python train.py --n_kv_head=2 --rope_base=10000.0 --attn_scale=0.259 --bias="all" --extras=["local attention windows", "shifted keys", "gated attention", "capped logits"] --init_std_qkv=0.0941 --init_std_o=0.0 --init_std_down=0.0 --optimizer="adamw" --lr_mult_qkv=0.7 --seq_len=512
Each number is 128 + 32 x the weight over the matrix's rms, rounded and kept within 0 to 255. Layers, rows and columns count from 0. Numbers have three digits each.

# layer 3 MLP up, 256x64, rms 0.202, rows 234-255, columns 0-63
097143121120143144145131140108153104099132144101117127144108136119149142148153121164103131116134101101128154143154106056136122067121124153164165090157108174095100138153124132100162176186111162
098095128119144153123153142091111119127134115140130112189121155064156103193093089159127089161172197170122103153109100128189137115106115106160135134160078171106134093118169101170113133134142151
117120157089149170051184119149142128159087092109095068168107113109099108140145082086120156111155141121053130156101157085156086128116111115142176189158088134099112107140166050110171059154116126
139092153091120130139115128161127183155133072135129120131079134120135093129167163130100131079137167098096125127094164102125166100174095113119169102124055134123128111136141159134106150186111166
107097102136118130120158134112168144136115138170143067103090129084104116130144153124121111151153159136101110169179117124088157125103107098137074104147125134134152137174073094114084131105103139
164165107118132079103144139154145059164153145091129124107070083086098091109070124080119164097166102068076155148092143136136136191099153132097143103188172100101060105115146124100091072141133118
138077128099133141090175125206182148130125181121122089185084135119064123142118085099171135148137074173085104183065205143127099092150146090088152115151131112099126146149090124115069095141153085
137066089125104102093123154101167082099150127074107075213146127048113098162106070165102155137176144187104049129111079106143152080106116130092115142146107125107124076118117117119112109166086155
097117097133059118152151121164164089134092136173182109115090128079108125080137145141124098139183122134103110145103093055119202093152133148092138084112110126087111094150107145091144097120107124
072097151090131202045158139160128108126108131129099044137070151109087137176153061147147097165141061120091078200133175096147100144166116072148128142162094186127134122167134160108112078151165060
104099134106092117175135153097104116092137069124114108151091171117100129140126148101107138156127116165101123074131152137148139160100137079115152110137086107152139145165149147135163099132135108
105089124116116124083158133109106072143139141123072091189076151121151094164121112113123126126171152165113143115126099116140075148150123117125164139199099154143061062110098116130179114177138085
107126150115119136149189148148174051162112207138076128111088138075110109152146093116127176176169081125084104139108135145184077097096110133092137159178077098089095097111155101057140088219146163
140170125150144138150136109110110168122117140123146087169119124099128169174085107139103119082192175098115112162124111093151110143134097066130123107152149167093142107116139105077083122099066110
107149134108112142152155106122196080169023128125089132168129156106140079114179114145146113115158140148160111168110121116177162148143113088092191107117148106084095142090130098093145120090177137
128123140164135158129110134128124151132121127162124111097114138118076141135165081088136115117099102155130087112121148138153141139150104140149139122136177127146127112139116169115130060125133131
095083182117168153115151175155142144179129120174108092179059161087095137131164061128143156148158100180108162166084140072172095149102152100158116090191093128123108110154101116109121132122156130
107130131142130079143141134151200104094120080154140135182168104077105083169151086117114119132137173143106101190118122153186117126161116107150145139131146155117104106126135136107159078131083165
141102115147105123126174148093120145158140108159163115114134171123115107138106133133172121155124083125086137098081134119142169134152112138128093151146152132139133082165109150135113109144118115
096129136104097112124140135157161155133138121105120066114104084049138129111136133047127150097169175113128122166109099145113119133151070132140098113105168199068094147099145109071118128142131108
125151110136144147122112158102144135116114098133180125150150135135116121187084093073101099151151131139058039142132171097096156136101136171091112130135093118139110133156146144156101123164116117
088117172079145178104146147141201103233094122090103114154081188119147077123129149124099179074164173102143051122121176048119074180199108094107140128159142092149166118146166124100178146132142133
# layer 3 MLP down (transposed), 256x64, rms 0.158, rows 234-255, columns 0-63
133187167173140135127171132117135115116126128121162147104109092140153094162103130111123113144121146096116142143104150126097146096125120139150122061136144142130120123145109110057122184096123118
094137127137159063086163109103220065134133111118121158165122162127112143184148125103144158148120067126179146146128110123190114131119103116166149103126137124093098094128121159121157127085111123
121115177113111079206136113132203048205030088065084146172151175074138098118072128140170139088156128144097141148142156068092142172147140069149221162132077111116093134101139056150091155169171128
115121105118127139134104108154143208118143114114119120125124116105121124111122112078117140191136135162197121151139112157123102130117078133076089127154180178143086113106133111115086156091133069
135141124155127110146111138119130137140153098102139194110134183126129129136104103152166184061071173117114158111067139107120097111180121149166155139112090101118091118094158130148098136130094098
131046119115117137160064064174079154107131124150132126144182163182151119125135162126150099145172162196144120071172168163113063119152117083126096139123107112160186152047123098091160148095137137
197185168088205131137154151111172102077103136093182123131038171144063157155189120097155128097118157133150122079056217161129057091105169194138136133160104125155143129093102103194048096170108090
112114127113131132123130120154143152108118085118086183150197096091141082138149142086100172138128143148154129139093112110167140149125154115159123120121121102107145114059138075114104119130157049
081149118141143100148159128123162143148125166076133163117133112109123154196121097089118160027131171082154109147149184184144098122130141145115169221116127156151117164133136143063124152110178093
117138143046172197096088140164133174129163143120104109064142112137071156093126154066116120137113136143181100110113147206096131123150160229148102157197049082134186144097097132142138151161116110
138124131158180183136083112128096096073123098124137154105090143151117141095135186174105099167080123130159139109142111144155139126140116125123126112102090086135139127103100125140149157080051083
163132128113094195115105124197139095132072104129048124150122115094127066148121144088175132110120144131149115135134111113107139101081067160089154100068073146109175185059152108144153205173213249
170130102126101189094114162176162156117095190124146092153166123134123169115133203074165113142101116143157175139113147129159118122153119108136165108140107143122154147170205076097082115064150146
135102151122127119055130113109130092114133136073159157083143105126140105151170124076160181074102130134113193065170177125140144074110164134099145123119121096143170118095149103095191146105139153
036141095157175172145108162090055142134156112088126136076104111123116148167109169161104118115076128094147101151163126132119159188106088166124062112108104169116178151122161145155148160106145089
150085095099167158109094084112076159169082161139117144100131163166164164116091191142137130116150160107185139127129101102142155119131116150153119118140109090124149108103139082121124154111129077
078163095152193139091156132130132133112132174116083149088135102093104115108140087105138187055113122215210183175096184141132116130118146112145075171167092158174106164066133132136113065115128103
189176166132130152146103091112159200161135144110119165149134133154151093122158130167181102111082215148099156150129118145179133120111149158188180175102118084124150143081139108182111152152140154
144190140137150197145115093118092167109184129174133157065168171110125135113113136171128098126084145161180163148146083143131153123145116115133143122089169130122148069079107120097142146116096121
153116107065173173147108124084147102099149165150110124098131139196182117135097100191047157127100157122179133149181146172177134105134170097084139166140112098161129116092098144133117150101104110
054157103079147126106101103096129128103111186117123145104176111109140147108148133126087147094144120133165143101155148157143098107099088111176094089101126110087121066088053059159144120073089135
138136138094139150129136150132153137133101174123105125107152185149143170121149151092186141167174118142101132115121114128146122144109158190181096115151081117106119177113115104151112095116136142